config.toml
n_layer = 12
n_head = 5
vocab_size = 4098
norm_eps = 1e-05
attn_scale = 0.177
init = "normal"
init_std_down = 0.00805
lr = 0.00623
lr_head = 0.007
schedule = "wsd"
decay_shape = "linear"
seq_len = 512
train_tokens = 155300000
dataset = "wikipedia_en"
Each number is 128 + 24 x the weight over its row's rms, rounded and kept within 0 to 255. Layers, rows and columns count from 0. Numbers have three digits each. The size before them is the row's rms in percent of the matrix's.

# down: layer 6 MLP down (transposed), 640x160, rms 0.141, rows 106-187, columns 80-159
# up: layer 6 MLP up, 640x160, rms 0.136, rows 107-187, columns 80-159
down106 104:120131126115173108136155108130103144148106135159159093116102120148105093155132151123135110114111119117159167141140156125172138116139120120099127156121158083123144146132149164150134148139127177137149139134160122111075124095134125091114104162
up107 101:097151139125156145133143135109132068116127130116166123127130121106108112150132114116134130157171097147179097130168118153092144168135144120135086153127165096169131067131101125170149171164166129086150119145144107126151112141159098144150104116
down107 103:100103129134179138124087149101156118128121158121084143155109129127136176140120151121132138133107143096159080138119117137140143133092147175119125145151193144175124145132105161152112093156092124142160134136141132113126126117133152126144123131
up108 097:148105151118122095123116156104138163123157158179118164133137131144157124150136099101118144155124103134190133116093132114156139128156086163120104099102139126121105119171119111138181155136138097159107126116090124112109125146129145153118130104
down108 105:115119109099145167114161075128106146141122215145143140120112114102109098121158146093110134126147127074123130119117125116110097139145111142159118090145100097096152139101127098131126140152108113126117136111148108115150148126134161111092103115
up109 099:129158133170078156115148170151092161111112169104165119136111084129167133150131102090109110122142101133124160126118131109124141155123161084166105124164170166140128123107142118134190144154154104135149110151148128115162106140127131145113113160
down109 097:099166106131104141129123166108133140150131163109101088085140146126128097110142120142187144130139128079122104145132101142102171097131163106119155110102128143127116129124090152128138143159117086140150122109143127117138121085128121159129076137
up110 099:132153092092127116145148151163083187141112124156155121117095195141139161136181088130113163142115146141125137094129102127130134130157081087112127082167134111113097123116128159147123118132154126110166130135146111098143114098131084164163137091
down110 105:092106152119115142172068102148156153111118137154152110148154144153113120173135158119118090195074112155129153135110144115119100132138134144099142111127119145122079144124127157111133110119145138162128123105102109101115093165144091172133087090
up111 097:093102146140106126120156107131105109118108084125147174125121134182123117060064120107089149163130144111144118113134134087123101103115101135164100133153122116128123141150127140166126106132099131126145102165148084193140104163157112113139138113
down111 098:111138131099137159192133162137158125142130116101125135129096111139148128146117108116099132149120106141093125110146127114113103104108159165146168083119123133120121131116132131125100119128160115129163138150163128143109137123120142127109154103
up112 111:112089102105125113155140110124149135070151125148143163155149139166112137133118088117108106148116103177134119100161127129113117121127126131113092098090144127130093148170155122115129115156143104154122124114121130158128109100122134113125104082
down112 104:152163140128126124143136128137142103118135119145107107097154135118163131135113144091152152136108097091108178140119133144161143150164125115118166156151119124121130086055098135074119139140122142107139128106149085154132133127141121126165092109
up113 088:134088123133134170099097163109140137151131119176137089120158136164108108113170137152121113093112109118138123165090134115167119150128145143124131095133125110103114128101145167106124137127137124159127137128140157113116094138098197101142124150
down113 091:112139103130130107126112150101123112147119118111118144151125141080118138158141156090095184111105105120126103148144137126132154126156124121130176134156131128100135100103133109102103109188093148141111102118125115126115160086093135150102194110
up114 113:105142090112128129110111167135115120107139109134140152099120133128132130097082145142094154127137164134133126064116155104113145126123126147128107150110156095138118130145139109093088130128143137094185129100122151163112110079116157091146129164
down114 107:130084109123132111095103149117106126179156163104132117147119144127128159089113122143093155156130171125135126140149138142119138131088114136105084174135200197155126146099123154099099127143155118102134127108119106129133135170117127101144127157
up115 092:089100156099141112142145154112114136123089129128125128119123119120117075197115114103146150121130092082155143150120119167132159111137134145150139124158182150124130122128169127128164101098173160148085088074131140100132136117144100134098091106
down115 090:124101115138130125144131167107127102097155145127099120111153139105153114162078142162121076110108138093117112134152118136089120104120105133110158089139130117071120098131128124116131120142145093141111131109177124170130109147137070122147155127
up116 100:119095102104153171135117101131134122090147116124138121129117149123077086144120135144130089133133125113111142176111068140105140133089109101117152094065123129120113173108145125155117095129127106110087114099106138133111139118113153147132168126
down116 088:167117134130141147123139137086140124135152178076094120130117110135148135117164182140129160116171126128117136093129147094126088133106147126153123092100128115156172103149171145135110145105125130157093142093148172146134142108154120143126117133
up117 110:159157148104112140152101074120130124117105096158118101157159097126165089161105122086134143134159119161182135147123122060135093125139115133075126093152128124124129133140126142154126122145136130132126139095142132149132115147126113116119129134
down117 103:108130123142110147151168092109091160150114123133167126116087108109141090154128140134167109143147123134134133114111086100126129110120132157082118107120130131116128114153088131155115169139132122128100162133151137110119123139115107140102121099
up118 075:133105134092140184116124110120152116159139149095100148112139123111146142173125107133090129109122151137109125091126136163104165140138093108147115127129079113121089136116111115130123189129165131107102141125105116062129123123109134100124150102
down118 084:106108127132145134174101147168122082151109093116153158084132137126159143126100139130134103168129168167113138138112117127153172123119123144089132131131119122090154101133127148103119135117144126140105128114123129128121104113141124096148122162
up119 107:156111145135109179103157144158149130093101114165100136160145111119150162116161117127120167184123112136104163141105134175160140097157151121135138146078148145128126122060110105137147119119175123122125137104124110144093102121135119151135117122
down119 103:118134128147115118109100116091109140145101105106095131137110148137098105119141165108112123183089131093123115118105127158099134135121162084130094123090139113126185130115107124171108139114148131163074137123137129103185154132134094118104064164
up120 100:155115129139088150151125120176131105120136107118126098153138151140130116140127096137121139155092097156094148129110077101117135079111135131102137096147096112184162091132130114158098140178129132054106143129124132150128150153107092105111161076
down120 104:166126157126119147143145163112098146086146172160100123142100140058164144173110148148117109112161134127144154090132115101128083142116130125109113113179145097133188133152138122140092137120181120130124145122108139118086132099114131106133146095
up121 103:092088134123143106131142140150137120135172076171130165156156100117126163096130118116098106179138158108119083141136142135114078115138147127142107118100142146139114141103203093150086149098126146104148107100123142140131108111121111125077104090
down121 102:112135140166177162152137134143139160104093155166149115091125149068124114148104124103102112125110103148128108133130106166125169126108120120120122140140097121151159126116124126116145131127135156177105117106126115098117146124183084167152166130
up122 102:126137152106137140159104113160111060119149147124141154121142152120152139142101098099112125121124119180083114110125164118163149156098101156152088084146180084207112138116074147142145116124123124081179124131149148134105137130146129129114147104
down122 094:093109139130132128126118131156119146149099169138119167108102169163155121132107139128133163140136131105130136119092146138153146126137143144107095150126132101108139123174118123113131151151130082108108133148119159094118175135124116107111180131
up123 096:172127129179136137149122145115133121096110152128125104133145149133151114126113100154104143139124138160135141173187071079145177102156130107171093105142157113130121179114134096138115121152167142123137091134134139148144131100153079145124095139
down123 100:167154132135110131133116146140106127117121097126092112124087145147128090158124154110126129099157085124162130122136136132085103109148096133102159113105150165140082097127105159122152167063120115120102130114180144111136119130127118121117110134
up124 103:116105154143143141112160128118130115129130162090135130130094172120171111133139136158090146144120173134106124148189112109096094144138112095141146154093135103095150178151112094114150156132119132128106126145096147151103155131140102091054136107
down124 084:138143152096102135117116144164104123127109115140117156135158137128063148106077116111117069130132136115130091108093111133137145144121158127096113142120106124121176134131111151138122121107094142135139130104145138115115159121118117122148155121
up125 096:127168134127158129132105170079160115132113133122108123136144148154110120127137143118128135137157101145123119165133191108128133143066139157116129139133131090127126102105161138107100185185117153106157123127119150129104131119146131101139159122
down125 095:127137132130132076133139116147094111138137113118149120125127130091079147105119129154145126159087121109102128131132127138091099106159128131120096170102197104120128127141159097146127098168080157135107148114118138155091090140115151127180129088
up126 101:169170140110118139150146154135107083108128114102127134081197133124100170100169079146103136126120149110099144126133092119109103141112149142113095132134130106090112093120149113164131161167134104120142106101133096171130119155147139118113098124
down126 102:108116135122105072148134136143156095184110167066128104113181105143098147115155102147158147102143137104119122127106141096148132105128149092144179143126155087148153103113152097104089159173125085084099157127148155091122145135105140123102091153
up127 088:110160094123129144132128107090132192134111110130151171158101111161120144159116099107089114150130111116094126137153161129133131108151105149149160140120175140127147115149078123184101166103081126130120128151156129118113126167099069110104137100
down127 100:146098091168098090102129159108111121139165094115141101142109109130140112122168121106112106145116128107115119116102133143144091117089114128157100103139133139148127091129157158136164110172112175133142093124112168135176148099146119160129138182
up128 090:156133172122111103156114122124123169152097156087167160158106141130080132148144105129152151132130162086171120146144113129122147120199129121151143088133148131097103146178133076078140133119159128089099114128093166120097111149100113137134098130
down128 089:149143153106161139162134128114161103112130177123119152171094164126122131162097129112110137152128134097123106133109139102142152087151146117096165142155118137136130095187108120089090104121092117098152121104168167153151098172139118113163124130
up129 085:129092142115122139116153102180114148094111142118160083109126173135171126159108125124097097074093114116127120137122119089110156099077117127144119149167126127139136097163125152141145117188103190149098119131117092114130110148172105107145120118
down129 089:103119159128104125078111121145153083124166116105136164085156129161143156111147149118090134078133098116120107150102126123132158101071180178115114104064119140128131126149112123141153134124113157142115144108138175092130159179141148136084122119
up130 102:144139106086103109141149092155126114094150169159130094118117124157150129149147121109138089163147146151150069143144143122148137145161108120116137117173096141151110095130078076104117112137155148111102166159104144146163107130132086134100118126
down130 099:093071127093124134135118090098115124106113143162139121162147094124110111171147102150099134106161150122090088092116121110128119100122127101160121144092112121139130115135137136120101130104118120138077157135142063118164160122144125153101154145
up131 102:154104128111137103139137111118141154113122102123166139147124177134120111118145134130130129108157116142128143122134109145136157106131148127150140130076162096175131122122119113065165163168089134137143086082132129085155139130132129109102122142
down131 100:111146115128127141154135124115149155109157125109060145076099153138125126127182138112125152120154162124152137130139126125125105146138172167115144128132112083153114119156099145115143115143163112101130140165116136086126168092159145104100086177
up132 107:144150085160122083140107064142097151141123127147184122128162124132125121150177146129125161155152129128102134124121095115111118155144109109123165156105173142137110147161121127174098139125137118120157126149123129159118127123164093092127137064
down132 119:134112127143125070108151126123144122095140133119175138075166075074163141143157172120105157146168113122099112127130139116150101095155113154141187107098201155117130130125118145107120127146142152156157140137151124112158113154134122134174129135
up133 100:171142091119144143117123133116142170131140132103115127131122120102132105095162138122107084135140166145161151154159061166131180100132140133167093134117114121169136140134124103159145153123101117123164147123132133099127096118163125132102116110
down133 104:083131153141126097146110142108143126164114121176134165098155149074159125128165139154136107126129084108084113121119137131146127123123131112089113127128132165137157085125139101137111139136129151158135141124138091104153135118090154103157144147
up134 102:141125098175151144077127119106127162153110140112105205134142136131099150124157128150102121126133164144157079141124115184110139152175149135116116113127117107133162147158106146147113198094138128100124140110172122137112078134115124165146153133
down134 104:162118142142139145119145164108124156127101098130094152139167132102112103143139130129121124125137101164136138155118134102150107166110091115152171164159116155137151141126101132102089136171172132084139102103129127106129127129099114192144146100
up135 087:096091157109124151097089089138159148120111075130112123146118168116146133135104093119117167141158102114121115179136126162109160113098125112165126121096071158173171124161072097151156142135113135125148093134141106117149148144108133101129122112
down135 090:119144116152121124103133127103122106104057155093106118147105131108090130104143106145126102130112123125126162127090186142161148143162158181103113127123149108121113096120099123122150081097126130116125117121148141137094140116150140161156181121
up136 086:160125154133133131145109140150128122141127099132108124145207082121199082118146153134087154155072137131170094130121113134130134147115111127148166100111132097133137115109143080149112134123141159103102139108142118093091127126128115103091134127
down136 090:105088126082126148175148130135092112116116156070116127109100167100091142100134125169139108170111150170123110126131116099131151132146087141087135107133143119133156126161096127156085109114117130084099120123122127103120139173165135119151153133
up137 106:086139131147150153119097140128132126103155125177122149128125142115124143142107118139148159139133115145150138096106101117128154144141155135150142120118091151064127186129136149114154121139118110121081133112144149162093144143120152108144124108
down137 115:097136131172104155151159163171126144107121107157169153157162139079152127135133120146147132158126146134133166105170158140109109160143109167159099080122119111126169140112151100093114091110086116136086075122095133133108163144169150106087149124
up138 125:138133156119142086164134139077158182115146107080154107149108153087095134151097136129120129153104092104147120093088146139138170113162139122101091117158146103121106125176146164100102108134124121163117125145092140111105155125124151108110179117
down138 116:136100136137109085166078173100143146094154123107135098113144129129122091123111126155133126167106108104138122133174129140090114141124150127127148100107127127122110135136115114150090089133117127176104065143108127166097144109162085123135160143
up139 093:148134159123084151118117140125148165122147165135148096089109196147097123167102100129102127144115108109167177104101111134135128153139147141138128138119101152119156142149113122086128145150190081161140141109124164112117118124157136115132103095
down139 092:114115123138102123156110144142117099138147115167120159158148100145128167106118162120150142150096129124104106160149145116106116158209137145144157111092131152131122152136092191130117147118114169114116124137123125145148108164119142097119113113
up140 093:149122096151114176113137104169144105159114117113085149147180075090108137083112135162121108129089123114163147171143138130144119126139147145117083112176145150104083093127137143145148099106130146100130096133140140146095101138072148129132141144
down140 101:108207135116137136103140135134123145111104140155127145137127096163138121125124101100131150151144158080128094126137118129161108154142155200123170127074091141096122165096142154095101141090132163123124115161153108119126141134164161172114125116
up141 099:126089096111142075121124122132143119140120119131143133071117155104153094122120103101107132133151157155096067118163160140133121152093170106110157145141156141130130119134149158137098140117168122114147119162139169088079158093132125125159126120
down141 105:098160103124096148106095107145159096109147152141130107153098083123118158120120153110151123101171109093167146158142109151151093153126100102145139118100085131115133106078107131106116137137083070139155135122090091167156105166129140140051086104
up142 103:118163144169122160099126134127120089128125122133111143143144128155116112132104159139099104162106128111143145099089146135151117145150112095181107112121128151112138171141107109175095132165126145104145138103135142174094124171126146125172117135
down142 104:123149146109102116087142098126119084128152180172101140178116121103098126078181167119122146111142108132124165149104098113138150112112167141121111149120126127129127166128161120141126151140184118135133147158164118101136095142176118144144128122
up143 092:135114160174129169072138160111099115112088180105150124167120111146125135129119153172146140123138128152182099132155141120143124127126122102157138131118125130103132104107113174134087104126105142115127121118149147113117102185144106106138136119
down143 106:125149167124126145115155167135101120111133164115072106149108099143062105125129161140137151109107138171120128120133158128175100090136117150118142083114106152150114135106136141124123124132167115149126080150151161116156127146101102166083103132
up144 112:092119090122120123121116179133138173119127142135161139129126132154114146122105174162151111099130136175121138130072110127155132145147154103153131151147068138121102114115151111158127084114110131126127086123156108124100103134126139133186154089
down144 112:126206166148131160172096117118137134144088153110138120147128141080137104115125130140123138100150098136123112111106109139152143130122139064128091107122148108117119149154122129058147130110149157093139134136127105091132161069147156145145145144
up145 092:118161141190124136136157129123117124133114124120104107073123086142113099143102138123106128099117120094124112111116129114121130178136200148135118118137109147134158100147103123127107117144108145130148138089126126189116142146179100135142160110
down145 100:128155155098146108111137132108114126105100102094106130093106124110125100118144120126097159151102203094117163144176141102124127152135180141115147134138164118144156091099131133140143118135131149105106118137146144109114101124108114135136106144
up146 099:095121181144120129135141138110143149112116129106121147111077105136091115074097147153133166116122129164113130115155129144106131148125146113161137143137161155130104130138128110152079143124189104131131059171144120174125114114148097143129099122
down146 092:105140130103149082117112145100138087152153147143137149169122156129180157153136129130103163136122181109154128134118123136152155141139138114110139160103122134134143143121099120149121120160086119150140152065069120124147131129116134109104143139
up147 094:105100095146126151136095129136055112153133111139129153133110140111169131160097082125127108124162124121142120159117146110148172117135147086159127119166124106129125098131114093177101151100105130138117153116159140133155108118171146103128133087
down147 086:149131120100162119148119189116142159142128148095146146104138114085134132092133117117096130164130133140104142115135111145081133161133146148107070127093126129164137145122160184142136129133113148099122139164108138114084130126096144119110149186
up148 095:122144156145133150119135110128133153096121132140136117150098178107108143085138096062127148165162154178153103134095177124171144141147100117113142119127084131124108090102166140112188137090172161145142124129187102095145100121154128137125152112
down148 097:115066104116138131146089143115165157098101110142093119157121130148114081149093125139124073131075130149145159178099114098118124119140105066091102105142128150136107145102125098126131112068115116147141143125103122136144103121146131111162107115
up149 095:122104163134151124116105144142157137110119128127128150126166106127146134136111132111115179150099109151158094116123132091099137164178125085102118117114131102090115112106135098132147175114127174115091109117121135175145141124118101116127152116
down149 086:093116120167128089133143154130103121119103117136173109112104114126121148130108109161143143107183094141151124145120135096109119088132135139153124146159098135147151102086171131123124177160128120139147154153162153166126114112137100121161078112
up150 096:117145135125110117142127081133149150070141129114165135109146143153167125101167071109130104129142083152140125108141091125109096144123128126148111124109110118107116120129156144139126078159095164123119095135091139135091121120073152136117158073
down150 080:139132108147079098088102121109150127117148130129092156106105113140109085113129120129148130114101117132157152128176118130075136163137130139096119128132079078127149103138155146157119130134119104113093112146184128142119108090130155115153129186
up151 101:135126123122113174116118157177146121106168089136132118096107149164146079121156087150128164133089113142114151159145109145094137140126109125190114124144085106150116171129100108094103134135136180135074116093148131108131151155157147121129110128
down151 097:120147141144140131111129130102129163152145103137079122120109168107134101116108117112145181111108095135076125127088102128114133156159128107144108113117079133137117124136142097160179110138064115133122123119125138149140081135147144163073111162
up152 104:125140146104164121129139139150119144101176142196084118147144158133143136150141118109117101137143174136092127134111124112107115181129091100105117152165123117108124133123112071154114135059132097125106140137072110169135132129139148128097125144
down152 100:171104098154112151122113122156154095091146108171090121141091186132136146096125151108129121144124117132150113143133156118146102157125154138087131093134107127141155125125132114170088164100133139101137139111107122166144155123167087130158128132
up153 081:129161127118121126159139140133119141150122110151124161121105105130137166150152163135134114127162118170155151140138117133122149128131134155145104133132114123141059130122145224118139147161156131120104104155082142155136146167107107129126139102
down153 091:080127179125121158113108128155133081114157100108118149129127166130152119153131091070108133129149135137128190127103138131120113132146072108070169112133163155102159153126157131127135114185097143144134147080159111154113119140121110141157111104
up154 109:145142109147098145153142119114112136102131156103087126146153129093145167144154126135157129120183107117103153140153131105144149160107186128139134146104110131140124150136133135096121145160167145136163113135107104099147174108155102145177106110
down154 101:114076118112174117141103098134167146066124098158123108115158125109098114132094113122112159123152095101079110153129149106095135093153093090122188175125114117141120134063128146136136115131144112109179156133138100140125154094117099102135120109
up155 097:119106131069119144139147076109087118136111106150115170155112134106156143124120132134151122147158150120123104080127127160153089121123163115115125135153144136144150121114157175094119110142140152155131136117109106138090124091120106097132109125
down155 104:138120131105085129093159123080127137125087136150167147077090184126109148113106151115101137131140155116137136136163101124172158135150118121131128109152169119124114119119118120146100150144111155144135109135172146129156153104082139147091120134
up156 109:122150077093118118134152110132128131080102169114160106123140119107132106146124120100118114129112116164105109112110111096138133115122142116128105092145171168085093123168144135143140129142150148128201166122131135084116199160136140163112137080
down156 108:082106139129146068143100122141162118152112143118135091108134125086085123098179114119124095165118147087088126106107151135158150111121107106114145131124105150160085165144108125116110137155127086154147151123141147088129163182114093172123091145
up157 096:108129147144111078158152133183101109142108102115092085104157110132142134133147131106106157128114115120145136148094186125172080143125047136104118129128130146169125144153158115130136121132120151166125154110049148129102118124156127146136136152
down157 111:125152132143122170092101136102166105112135143157144151118098132104105142154150141136127084177131150137129116103123128107115175146094180106127176100162093157133165125146103126110115149151165115095125111150165116148108115128132128096144143083
up158 098:184155133138152134120117094157133107103104117074103159134134091094145086153149187164103102107147135108139127140134109113160150142082133067111136128134130120117137102132085147102124133164165120137138104103119134104136142111110170110086154101
down158 093:144158136143081178116124127080128161137127152160104088166111100114156154104118162116155131131114083118126134143140087140118119133083127129120104116077145125143151146107119130110152131070094123106100121096098131148135137153116151124187129178
up159 092:134138163151136118131152105137112155118100124114076105122131152122114150162114127173140094120169163116142165093135169167164124088108121123151128111137122115138120144137123119134110126174107135144126202138130124118157095128118134123109103150
down159 085:136116134125096110108117107090100100123174148094146140112105124122086146105134128129147139130136110166127106111081145125109090082112116134118107147113168096106112116079102114136139134095124086116096123151120131090131151079113138138121088152
up160 106:150111166198158108129140115124160117129137111161144117084106144063111113179133102164138157135137141170135121142111114134111108111108163120127115160073099174167172151136130149098165100133144127147101117114090112142102115134122151095119133082
down160 105:127108106118118119131104127090134112161090131135167162155129109138084093111126141101133097121139145103162138089099114149145133107135128146098147131134115121156139131131147093114098110163097144126115107137112106158148113160141081155131134133
up161 105:132142108122119128126134118165153127143105129107145190174085117132131064142121133130110126124090150134141088108132071160129113135134112151165130135140101122094124164126134126115116143171107141213095132121092117138097113147118104122142132143
down161 094:127110122168144099097124166170120168137128101111140132116126100181116123073129142146130107103110136113171125134126121144130115163150121131117152118101092116134071113123118125165084129078093120134111154132116129099121148113143118127169157156
up162 097:175131132079149143110105160125118067073139143088095128154131138126144111170139132126126113122154138166095120185120136129177142158151147097135132149151136164123124117141082099137140166129149115160129143149171137118138110090131147139175137141
down162 096:142166105093130112091120108099112198125130138144135093131137129136130107130127135136094094124095175179127155123157075082132145113122085163116164137146092161138139140124109111102137095182119116176163161107111128174161128156124171104113146153
up163 089:163135095125132162146131139104133113128111125160137123110108127098103107151126128143136139107105124131149065111091104113137115094144146131143119146119086115157091112134122109133121175105141156105128110080082119150139139138114135114154131138
down163 086:081122117098148110142092119118144124123125114123136123110126112167119164145055096165114090088111107124122106116086148106101146070151106085119117172150127133135129150121108042105116096135128147128161091145145116115122141115125119142171115117
up164 104:110116113110155134101125056091169140110176124123134125131097139126161105114124120133123144137158092098136069137073142086150115110117122124154133175107126126159147140113143079127113148160115153124100095099136159142135138123101125101136099122
down164 094:136121149173095149159128163139107103087122162162126149111138144145142175145171144153120134110107160154168167088159093149121145113112114146089093105126127134126127144135140140139133139138141110114128105157136131134155122140149186142127127108
up165 103:110123151109128151143158134115137163119103121107154117080087130102129163176170137106118136130127122080081136115101171140108082112152159137133141116162133131148123164136159118141089167134175155143134109134143121128106154115090115149125130118
down165 103:129114117126117095183111123125127101133098143083116156165143120084130125122086130110134118153152114120137103098130154067104165111154145095107122093134129148138104109130134161118119126103091129148196158140112127126121159091151144112130137153
up166 103:103085102088154129180132109136137152107087119089111156124112125099136182147142157136141119141102105178124110144093184151152125146135131127145139124155085128110129108126161113085133109113158112123103125125132136164129090103152148112158112079
down166 102:104134156155136139166111153099121166162134095117141125120132086158140149138093143108162123136084119096097153138125132170153126106140160132153127176117133105103144100065163151091074119147106134137141146160097142142138104090125103107107132149
up167 094:153165148124118087148144126143090133132132111114138146134131111112152073161128163174130151120121168113102092103160092090141135146122138107069149130125105179107116123095123122152118084136116156142165119127138145082087101116149164130164105134
down167 085:135125124138141140143120156155120124142116208112110139135169128152126077110126130103137115136151152123164130137098093138122147141169154116136091148157118134094138120150107111172128120168093094138170109136129101126140157113123126103115191128
up168 098:141144098129148105133135156173119122121152165119160129153112098142114153131129158153147137147091105119079110126100176145152148101146166120139123194120167117077093093159119128095134169113141135154169126113132150056103116135189161126085117071
down168 099:117117130150142094150125148159099097137167149148145113143115155151116091131080150111113104171125099156099131089150163102112127156106125141149102069158126118146111155082075103135141125141135127139142155133115148126147136142122111106081096141
up169 102:125119062126114129169118074142132104109143108118143135098110166157170122118110104139125121163114117181129088146139142132098154112103142069134121158177162103137121124116159153174159138140130156126089144080168129122119072113144134150133093110
down169 109:148128115109147142135143127158123135148135152090194114120113147109159128134104116145105120114112122165144136143102154128138116146117154150130161104180070124125141124113142108119141123070122097141113123157106113141098154188156142092128094138
up170 095:119136104123184129117140130098144100107096138124097135119161138131132084171172103149134171147105121130145093082125109134157114098109103145161143130116149122117134101109112116115147116123127110104140167124133136117090129156168090127121104147
down170 104:134107145142117122080105124068130100133143123166093141115147136199119154176125111136113150144098107103148130137146136115125119088135160107098179110099117142156146106100116146110136170169105151123178163113132062127128147119156128141115138113
up171 100:098142126135121106101157154143113138103125114137125124141127122059140192149145141087102119121145110103122136092128189127103120112141099129097131106140165119156115149161095145134127156151184160113126130109096114051106145115117123129162111124
down171 100:076136136084122105150109121130112121133160144121119178130164119126124121113101112139139085175130089156110121116123133147161083152160116138100100107151097112126142077113101108156127116132105079110092115104162161120122145132126127158141126173
up172 083:122108147129144118105079130121115117102179116146130127145113086165162096153106114119117180129137121135150133125068153142186123106160147151113146113147159147130117150114115110098128145109101108134119114125107130096127154119139120159141135141
down172 092:089092147189109079103123094110143113122129164101086161133107149181100127110093131123103110144114151099152096155096121152112142102145109120125172110131155150111114144111091141117101117151122129170155172127189141165104121133139112148154108093
up173 093:113125132086111154168092130133081115130152109119120089143135113120141136114168123156111137143125119109151088153110106119151112122050130127131138134103129146152121126141138127153158158143145130095158139132112110097126111154114137115104119121
down173 091:171156109127149104094149155138133101143144157129084137105127151125091148144139137159114161119156140126143114097106171152132148136138167096129191144097157107115095114114150125129157109142138151076133119150130141127083113122139125147169132067
up174 089:093151137119127102168126161131134154159128133134139152099137108115142111122166109166129141204074145158089109144118132113109134142126146098108131113135139138103129148143141121127170139092129163123171098145141141117121097151152164148095159149
down174 092:143085143106111156118121141102116118123102139110140133150044116111181178076156116099160115130135127105101123127081090168134148122136117139121091161114127108173169145141152158104141107136135135137092138109162147150144165128149128147136130120
up175 094:156139106132164150147139150123170144038151104129130167100139126108077131111140092144106092128129106136153105122139120102132137157144103099107122120137171129101142121150128143124131134133142119113119104146157140153104125137145105149087118155
down175 101:100127115114123144135162117108155125173118096106119154117118160110132146070143140107135179145113125094101126101133104143105112124104098126138138069133143123185125162150137169073130132105102145100081091131118159109132147110161154151103103111
up176 110:102076149178171103106121119156098098131124101110095144112118120115108095114134069089122152131121120097131158114157170106165127138135094093164134158116166115150123160116151086162138125143128138107122150103181126180131137117137123104106115106
down176 095:056101142170161166121111155101151159102120148162114117117155135124178152117090146127128104112150097108108126110108116165093117108161118124134172145123134128132111081116117128083099160108147125133132138126137125136116140104119084120166134105
up177 101:143171135153087155067123135095090112113117152138098133122141113110127156156131115089143093077141126159096118133114097130090154129130136116134114101145078120148135135127104121162133130110130124139108157138151152117102114146110114096126147141
down177 112:128121123147147156097099102134127073125115100122077167077141127124086160158105155119117105101117087101122135175092097155131151136172146110141148138128119152145108093125143147117083123077105131102125126184175094144134118108074146097125159131
up178 085:135140167138170160137165145111126130139172125140111165144130119097156100144162141159122083145139124063146100127117143156169106165110118129142112105137112135128119203164158143140138133147155108161098124103122129141149127129092098123112098094
down178 096:122126117125152140144129121155119080158132116132136151082167130169145178158151106137105117128117163168160140082115148076160140110101101114148129095119079149136123144141147156114130136160123114117155124110113135136126117089119156125140166095
up179 089:137144135130148158128079101133129126108105124124113099160137134112139133126121135182114137123088100125115146135190110142146134152086117121129106139147137100142148160122145139179161133201149161153132116198148085123153120117121127128142153165
down179 087:116145115120155124120166114146107123137133094117109104123126120136137153152125085081086098130110137153105130134085138084140127122169111130161146116158111148184114133088122100089111102145104106111147088117145192094130170143143094171130108111
up180 096:126146100122159117125110172147132168126154127140135155162151112118115107142119121153122104145150095149092081081128151145119147138095100110154148128140156131077155182085137112124138086129105108119135163147089129125130084115095151134092136159
down180 094:124146136096081153142134141149180125103092138115117095101154117120141129136088134119153145129083146124154133169113107123123142136155129153139147140149127099137129144106159146126092151157113106072166159138127111119121119127164119105140159127
up181 102:142120177142118153142107143127116166168144155137121127131148164098168064118124137129115108149122092142101140129162124122127159144121104142115087149120111093093118131146155122130156152148076150162115130104107128092142127109145111140127119142
down181 104:138133113136128176118154100080137137162126157126143163128100164131116151118135082137089084122150168139118104109094089123111114134107142098083123138162189135153105132141098106113144113144115108116141134125150124114132092135096153122134106138
up182 102:141114095114153133123092127152139088114126134151097149105136134101136144096148123167127187139152103143118125186129117131090110117104130124105145166135123128150069125122094123172119165149136137188149127148119162077117102162199111139105133105
down182 087:138078156174142132111134096087110135154113170130128137124128144112093086140077155094126126131124115119102130114119122114154101193126115086135151096161122123126169153110113118105101146129064151133096102121130127149133181129118124099114130119
up183 109:122081153091121164100119117151114167113193098148172115145108155148121104173117088144103136169106134115145103168151104119116108122136163145107097122112131158151111145140137156122120112137117136119110127110108125121138133155161108156113126128
down183 091:139152128180119114101116122130117140131160148138118133137140146129130097127119116139118091120109133123146169112126137105100125151159112099157079145062202105107119095102140133099179112099145149145129141139099152121186117158113122133126123136
up184 108:065099079124138150123098090108140159113135131124128145129134173125145125155126111092118143140131086151148123142118130117123121138127145096127089129107172150125152154161124102121102164166136172150131120138166164151141158110106104140133118100
down184 097:137114123098060152152123167110128128097127121120126107106134137185121108094133127130174124124130176132083137113134119107089117116121142148129072109125081142125140123129132150148124150119118105146116132136112079106133082112128170123113123111
up185 103:129143139081117128153102123190104129119149118111100106139115115120095159155124075116146119089120125134107142102135101088180088113134149122122130136146148093152107170150104160161146120182074106106118103184132154130127116139128076119166139138
down185 105:160158115116096105112084107146106122126184133156094110144136139110141106097114115104160154142134119156168139146151154090140136094115165126122158149105084123125150179116090153111140118124089108132135151180100158119178097111131122075117129113
up186 109:121135155102130121145140153114117135079118115137111135094154110172158117155147105146155121110092123137107161150159139118110145122102118103178106140096109128105124115115151120128148137099128146142104109118110174147184149124138170100122092170
down186 095:142152109171122076116170144107112162117155125126141173105127129137137149140138113155152133134134049094107101145139147136101116127148117133164120057114129135123153056107143133124097117088140129137114128120134092115128154103136154166114108152
up187 104:105130134095167121134126128191132134140149143139131075125126164120136082142112152120140096152098123133093127142140138103134153089143179100080094142134144179132143112131164139146116162146157140134154148110102106118151152124162116137173112073
down187 095:104153101154159138160124115123159175175110191139123139122122131141137141113132152137141157110127115139119165153119132075119124132110145118148087133116116135102158165108149134144117116100162183110074098126109089101137159135134136159137106082